Weights of a small GPT-style language model, trained from scratch on English Wikipedia.
Size: width 512, MLP 3072 GELU, 54.6M parameters.
Architecture: rotary positions, biases.
Training: 643M tokens, 10031 steps.
Each number is 128 + 24 x the weight over its row's rms, rounded and kept within 0 to 255. Layers, rows and columns count from 0. Numbers have three digits each. The size before them is the row's rms in percent of the matrix's.

# v: layer 6 attention value, 512x512, rms 0.0106, rows 83-107, columns 128-255
# o: layer 6 attention output (transposed), 512x512, rms 0.0201, rows 83-106, columns 128-255
v83 089:124116123083106119153148142101155125114113103114128136162134127133141132100140155113107163090161132113116127126119130165110141137118140152125126135099115101136092120078137111131121128166094099093160117112102092135129135147135094087124185096117147174155105146094130163154125132141155155117162124117158188173150132082093144127110092117170110173127095111154127098169135141146101143152122
o83 090:140105136113176105122097116119085117137149096167151128160132139105150128165148139111122120137114081079127156112127124081148126129152101167119116141173142083109094103109153164158087135081098105165123094108138118105109153101114190140133106138101112150137168134121115143141114134120143093121143123124116140135120098164130147145147142123135132168109115184138147158099115113107167112166134
v84 089:127114133111118156172147128097125120100133155155133130128116111144105154143101189172116121135096134142135145101188111125136159112110116136148111096105125181147120173153140118108080105136099120133106137128110084076159187123129135098116124091118132150136106071095114108096111156135115101168165130091131109114121136156136117145052123140174140162127119122167103090188095152180106113110111
o84 090:118101097143134112143129122137124110085131129154086121155108100123111137124116155154123135141149158070136088139163133103142134152140130143100127171160138118121121070140155123118119136120140145130097127108150095111143116112109128133129135137132141135140087141102135165125092117134146115146100125140116137136113095164166109161109142109145143115100132122110177139127084097138145116140131
v85 092:152136132111161092127180118150131146097148075122122166104079113116051118073132103142104133135141128121103102148095147110131114123112154112148142105124103134125130166166112189132165099082120117137189127129115115159183111085091112151098136119112128112097168122127194140151124144111107122116120144120124118162126137160133083117127128188213134102132168117105130075129097119111165156121108
o85 091:101140107121128131140094154154108118124144163129137185110102121160139152149119100134158106109181098140098123131102134133133111096155148133122098139134122125101100115110168115118108180170124129135093140130171108136128140126121126159155119124123100113161150125125095133075111128151144120143144167138143127097140137108114162081108130119096140130149082112105150143126132127188130139128155
v86 097:144158069109147120112154151128093115102114134093129092143124101128181173133111114129106111123113113113167165166134085123074127132132117144115126135126146116113145109071104104154157125125098115131142106125088096107109096109115112130112145103119131145147135100107159096140121097118135117104071143140099114170121155140149090103158153141136146113140064121088135136101134124154133119132083
o86 096:128103154100175160134133086099160117111133153122156136100152153114124150153177146108136158090133113133106127145121125103108127144147079100144105115166134103117161144142119131139138142144162168156185156102086134114137118110091105128140132165146108138180111139117114125101086129121098153122141133128138094088113159092133117154100140139079124145127131131120124053134128120108118123153146
v87 096:130109133149130152143122166067077142126138115154146127142133152180183109097145147147124107148104106153164166143134078145116128161105150090123083167088115143105108065130086170135107135111117160130107130141117145132130127166110168120126165141106121129125154126128115124139098149166136117110143120130094120074114163151115142117117116191120155116109125108094127123136144128152094140163116
o87 094:136155134165112116099121169090085145125120121088160184131167123149097127144112108143136141106109122115146145107151131145125123140138115132097117132100090130090131148137134107156120146105085110136094129149111145098158123124112129137125124094159133126141119094162162101107146099103137129165101116145132126098083135134154126160066155125128134176110170127148149110122153147169114087104140
v88 098:073132139119115119147134161118144105126085135194122104112129132139121145180153144097130122079136114101115166122158100140169097106138103118143151180126146109115105148135159102113134120135113101146110130098112130176142165171129140131145166146125185135126113149126097144173121135173122085154116118154133139136138158149157125127095126154078096128140124133136123161156183109137118133141132
o88 097:097169107148130137160139095140129160101187138100149137104121142102089078123138116090131113153123128155122084141118129117148079164113132125089138128117140136148142170109147108099150112127097117123135097153111148098128119144173153091136144156128108153165110142136130132121113142119157119103130131144132133135066131154091143158154073123158108157160159132103094148130117173129122107135107
v89 095:142143089076125118131133111115126111098107085117155170120138128113114081126091100166138113099129140096125095131098148142158126170116152124149121112099114104103083113097142132110111109110145112125168135127090154107148154154132131157107134107128156125103130167114128147143128167105107090108136128119163185148115153111128114164073100100149131089134110099129109122174073182101123128108102
o89 094:144149179140123131105112099120119104112104150131121143105112137138151138134106135139136127170187140111132146166153114145166125110146143168102122139140092170115136130123136129098100129130128092166069148100156107148128125127119094153137104100095093106123142112129130147109148136119123103135183134128141177090172123140126148136104117175131141141090127141139149110111123125105131119118118
v90 093:099106172120115127184081113124128117120125146077152147111126137134132162158148108142152130124084098135132128139103096114113155106091116123138104106100153130110134133131142112121089113156122120142103144137108161138103129136124123125086116139182120157175128139126123163167085139118124148120104126134123144103106153115153117098147119130131078155145153097117131093156162121095115113109089
o90 091:132165158125097134080149143123174132101133134171085158142113096155090167097135134125102104132155144132171099092091141106110137111146149157152168123115137162111130122148165101176112153098150134092112127109135106137168137125151132096149121109160136193179117099123149149115153081111154131127120142091158153162111109116122118110102112124090111136155123146122120128094128127123124087128099
v91 096:091136125122120143116129070128158150104126168115117097107140108128140150124134120130103120145114120107127137139145112148138136153173110145124105101149121109118109097106082128088135153161091102180182129131116106136087111114155136158102175123151112110138103160112109148149112110128153106115116123086148143169146168110194129127171169062123126166120122126174131062090099153107117107098107
o91 098:159139163127127098121087098091151152132148127153160145119128156130099151114128070100107130154064175122087140182128165150136142161151103158172156160159135112150127127105113113123121153102169099088094117123143106154130108132101169085133118154121111144136131129178144133113154116088151131114124114162101121167160131158113135101107082161138180134123130111098131106145151104124139162179131
v92 091:125167107139126137117106119142175139165086140090127114143135123137145145135125196119106125176113183111140148099158108131121094166123107128128133157137093132064129096149127086139118087168109161153163149114089121110091193123162158083125108129129122150115120111080132128118163163133143152125119197119156102082098116137171172145149159143159128124153108128105134160137131090148151130100144
o92 087:124143151092112114147111120095158150095124078106105124106182160099102158091153157147131122101111166127140129129158134118136077133138121112076122120171170161159148110131144147124155174157118159112113152124134128114154109093099132102136136175098112119117126127119111123092081109118147107169126153130176108131097062163115100106152126120118180138114116090144115127153151119098168138110107
v93 094:124143114128104132099168109161109095084107157095121118158153124135088096130133115104129108151122139136147136110151109148140113123141154133128131147109104072107078164145143099159142146130108125148136101132118140169138086111111101111184108106153140157122092217115140135136129155119106090117075079107123158153136155125096109121108081110134121076156134079162154115105119145118113124146117
o93 094:120121144135161163144166144152118117084128151109112116091106117146131139173130128130118111181150122064132104133093079063146119109128140099136128143122116079117121169148148118106154167115138123135143147112150126133139135175120121161118129137113134117182140114183145126167112129132119160105121071094135129140159144092121104159121095098106128093134103123106122140153106130130150113170131
v94 085:103158154126140151098148152147109176127107172111128086180101167142127113089136098076127164162136143130108104113101147096069174147149103119124124147135136083131098158137142140102087075167144153136149111134163129108107091162153122097107151171119139163164119148098065152159136144120145125122101141149133135110137073136080155109121089164075158122110092106124136115109157081153105142133113
o94 084:123120104107120101117114085118117113159162111087207119099128130099139168100118081176135111112114104131098135118155124132134139098158120146148121131105157131178135179123144123080084105097140127104111153162101136143111152118115134098139137133135106124144127153165086116118132106113109116101102115101138140124140131121110121127124098139137129159149155138095123141130139139085104173098082
v95 107:121125116175107106166101132111160113108107079146132142152157120107121148152162155182077096117127166120090115140148125106127122128147117139161124123147102126112105126065094156129093140155127103119120140138084110144113118165145127091159108132118120140103089134137129077117143111161117129128136132151153091141126093140125099117116152101143128074110120135134132136156101107110121111135149
o95 104:141141125117110117132147131117106093152113124129105120137178073127135108144085153168104126135121174105167113143140131087141132117150124128115119141154150146093104120115091128131151115154094129149138132116129118124168122123143136111136101130148117113069120114126125135100132125142129163122151153064124113128115112159136130140133168107136115198087123114153124122187138109116166128202144
v96 103:097158135118133104086094126141137158115123141116081110172124112116158119091114112086153138138090151136123084095097201144082168107151148109152160141127120156122144175097122112151147128177102098101085120106121163113104137137177098073123086117126107185177125137118121142127122160139103113141150132124122084126134112091130123159115095177132121149103075100095110138123140101138124145117108
o96 098:119088149123131124110143148132140141148149118102146117126102123119140130116120136163090119139148110149119141092154104141087153121129123111106111114096077118109122139113135089106115120109115141132139106093112104149138119112108161151121128117118165159109149131118131139157093098109097166136145095110127151105115082130153114087164130133132141152131101136123127120102129074111125143087078
v97 094:112159133155156117102140089161137099117122152092145143159097130127057131145115116118101101171098126116124117123163115179087117138097168098130173090145120129140134135143132111131204080110124115153160107126094125113139138128138134151121172104121136160142161110120135140100103115077087152131107175121115123144118147190195143109109125108097116141089114085121102147100119087126133156173140
o97 092:092071157090112163096118108128155157098133169102124174117101117175082126120114094162136100126143142143124137143105119102143135156144096097090113125153134119146147116136158073135137146142155113100136110127135127148137100163136108138151145160135142106188122076126157130103139148163093101131085148142102137126127138129165103086141090136117152112154101112127135105112090124133117136131109
v98 099:129130121099129111129144108149127161120157121099109127132137124127112109128111102092123127152136087162120121091135148140140109160132202128139148138155107122117087177112122159138154141152121122107092098111174124159119083102135130146109098132112122139159131099148128167152158078159159111141083130109162113162142133118112121122134173111125107126171103146127159077175118110112151079138120
o98 095:098148131105166131150140124125114104158102151135142103140145136154158122140157135093109090139129133159155171086127123124106133153113107125119138132089162118106127128100105116135157170101173166105147168155167142154114141127138101149131124119168106071105186106133119134117097153137105121109144159141098138130168126077121175111126133146099125159133095130127145139137111164125114137141116
v99 094:085107161175152110096083128107121113125134126109129147108140095101112146087196143162148133140120141113093161101138149133098150144086154082178122166121096124084136158134143120130111109104131070126127134120119101082163144128104129120128120132078120104078100153123145121117140118118148147152137112120163086212123158087080189142109142067132181114157092142168106156103106125120109133114127
o99 094:092087130158157146099120132094108149175158110117149084136170142119154123105126130121102091098134123111101135169168156136171115147084144128100143102117159130126116118123109160088098149104100115186136121162114144120123104091153114105150148095183133142130122154108117146144146117112113132102115106139144148116167096126114113118087110140141173149140128129117137134127075130146147140143149
v100 097:137092126151150120112121133125063163135171113118143126112087108120120101144102133121128150118152129104074154108111154100185139122104158138147090133107097124138121122138111130144134128108137129145180123138129117135159141147117114126114151142112134090102150126119106119127117109108154153157135130142105126128125148154117121134121165136101157127099158161135163175121130146158187152098132
o100 093:153138120116094145141083109114096176118147131105150141171140124104109110110147097137119165117156080178115142139130093146124099138100110113102167121155115141153109111082136166115178104146133105108130105179121135152137154144086124145120109097092086120134110103146135133168118136170136080089117151132104146111125163115112115134170137136138143150161116096099165175142131160141124153100133
v101 092:144127102115149107133110132161127091127123163143123128115162117130178127118130120095157137147118109168142159103058125157113135110129108171111149130111145124109153137130149112164107110120130112111150106130144119129105107099135133129098105108173148124135141129157162144162127126147137162094118140095087124140157049118163111104139133153111151157180128091099091173101137127089143144120129
o101 091:124090136088098157149117142124130119148117114140142099141135117122140110077107141099081124149109156097106125123118131103135129100089154085130118125131128152125092160122128176150144136153126094112163147107111141176098095117142096103143095120132106132147122147102112104103104137101127171122165155125128179171097145113131133084123133094109166133132108169089133097118129139082161120146079
v102 093:135127101138123127141111125159119145126150136060141115132117135158105139137115161099131097111154160154158102123148120129143097159117161144136090118149141160082172136208089139107152094132123114134152167142092152114120152109151113125141143105130197148167067112176121122073102180124126131126104141104109135152138151112095148128141155093134137110125104131110181134139141125135153118168067
o102 089:153147113105156112123108173116121155114095105125107188142148138134120097129146130112148099132141119145107139085162154128125152165136096116095159138143113116109128109139116105135145115138129114134131129128154176150156088122164115150161162088120088149113130108110127127131110097134156093143138127104102118142113116132140129107101128159159156120117092136139175122158095129120099159068160
v103 099:058134143136141119112109097132134110110106111147153126130124171127084147115150149166138103158153118167123189132155131047110161105149082160172157137097085168123149175186170119126099121127133141136113124125143128085078208108124132179151114133114141136114113125152115090106152118154095109126111153111103114113118164124141126117105127193120159148135102154142099109093161135110125134127147
o103 096:080096118156103162124151144130119111143165112128097138114167105118112158106124119146115145151150139167145114113106138136124127149128124135089102132133118107112164142140141114087126107173107133108108141125091150151105112130159124103117149104152124104111095169114166122144094152104131108134115115086154112102101110146120095117125096101134162131172125104134114147116091138125130150112120
v104 100:102122154134106154166113135125131138154137112155137142136109125102155155096100104079128129097142120163120173139146110084166129082137126101143125130109091106159154142082127094117184152097151127157116129154125137119161156117127104145121122099141138135121094166108113113122100102129110125132107078082156096138121145165096118136120108101146112152171123167194161131162085123125121106157116
o104 099:135119097127109130131141111140098132125111162151190124131087149126110165115130133122123159111126082086133135124079136109133123139104115146141111136118169079142162168159136122164116126130138132098087137102136088104092192111129120070138130142159155107164180123146126129177159146144112105111154141144125165137169119101138147140118098131073155128159117151089111099098122093104178092103114
v105 098:142127157149188106138111124116177171130111135122095151102117158115106134122126099134120180103177123114126111115116122083147173093132108129093124171111124123117141131121140114154171156121115147190128151127115107107138140105124110131169136187110122178133117134160141116168091093103140176151115117129104153136170166134099113134137119145106121126167090177130143145122146134153100121125140
o105 101:104089148118143145123102144129108128106149115101164103114125113108081132140169118122136145144082104162138135157129145140105092151091126127151085112153115116144106142145157172099122103104173120116132125130111121136106130135144124114146177118129142080169169148150141104138155107130078107130118133148075134129121139084086162108113118134083174113131163118105119148129121122131128150104139
v106 097:115155186098106152125137136136133157120087164152076131118137091158124131126149117126084067170105132129115102124111122134127142146125111120103117139098138143105140131143138140128124104156086066172126113151124165142152093103122100105118141151067136149137093161144108138145146110135136144141143139132083132156121121077113152174157162097093069116137109117121145061125139136154119160142114
o106 095:123086148144186122121162114127097095126198140127087123160137105161131123122110149091112129069129135114115130108160140122141131105142160103116155126171173130102166117162125126119112091060156126124154086137127163171135097175131149157138139134096094153128110116145159147157132095109137149132168151124118156137168128121111105138119124140135116146093124152105155123138117118133130177140161
v107 102:138135152132088172132138142116152120127116113105110148117137113129141148152143076141175126166078093151096084104108131162113139119161127149114137122136129146127155157131137090105101114142161126074146127128150129083099149119146119126145137175151127123099128164119149118141122092109140109120096100132094107136077140105087099140129110093112168146115170083160156142119114090162119142109167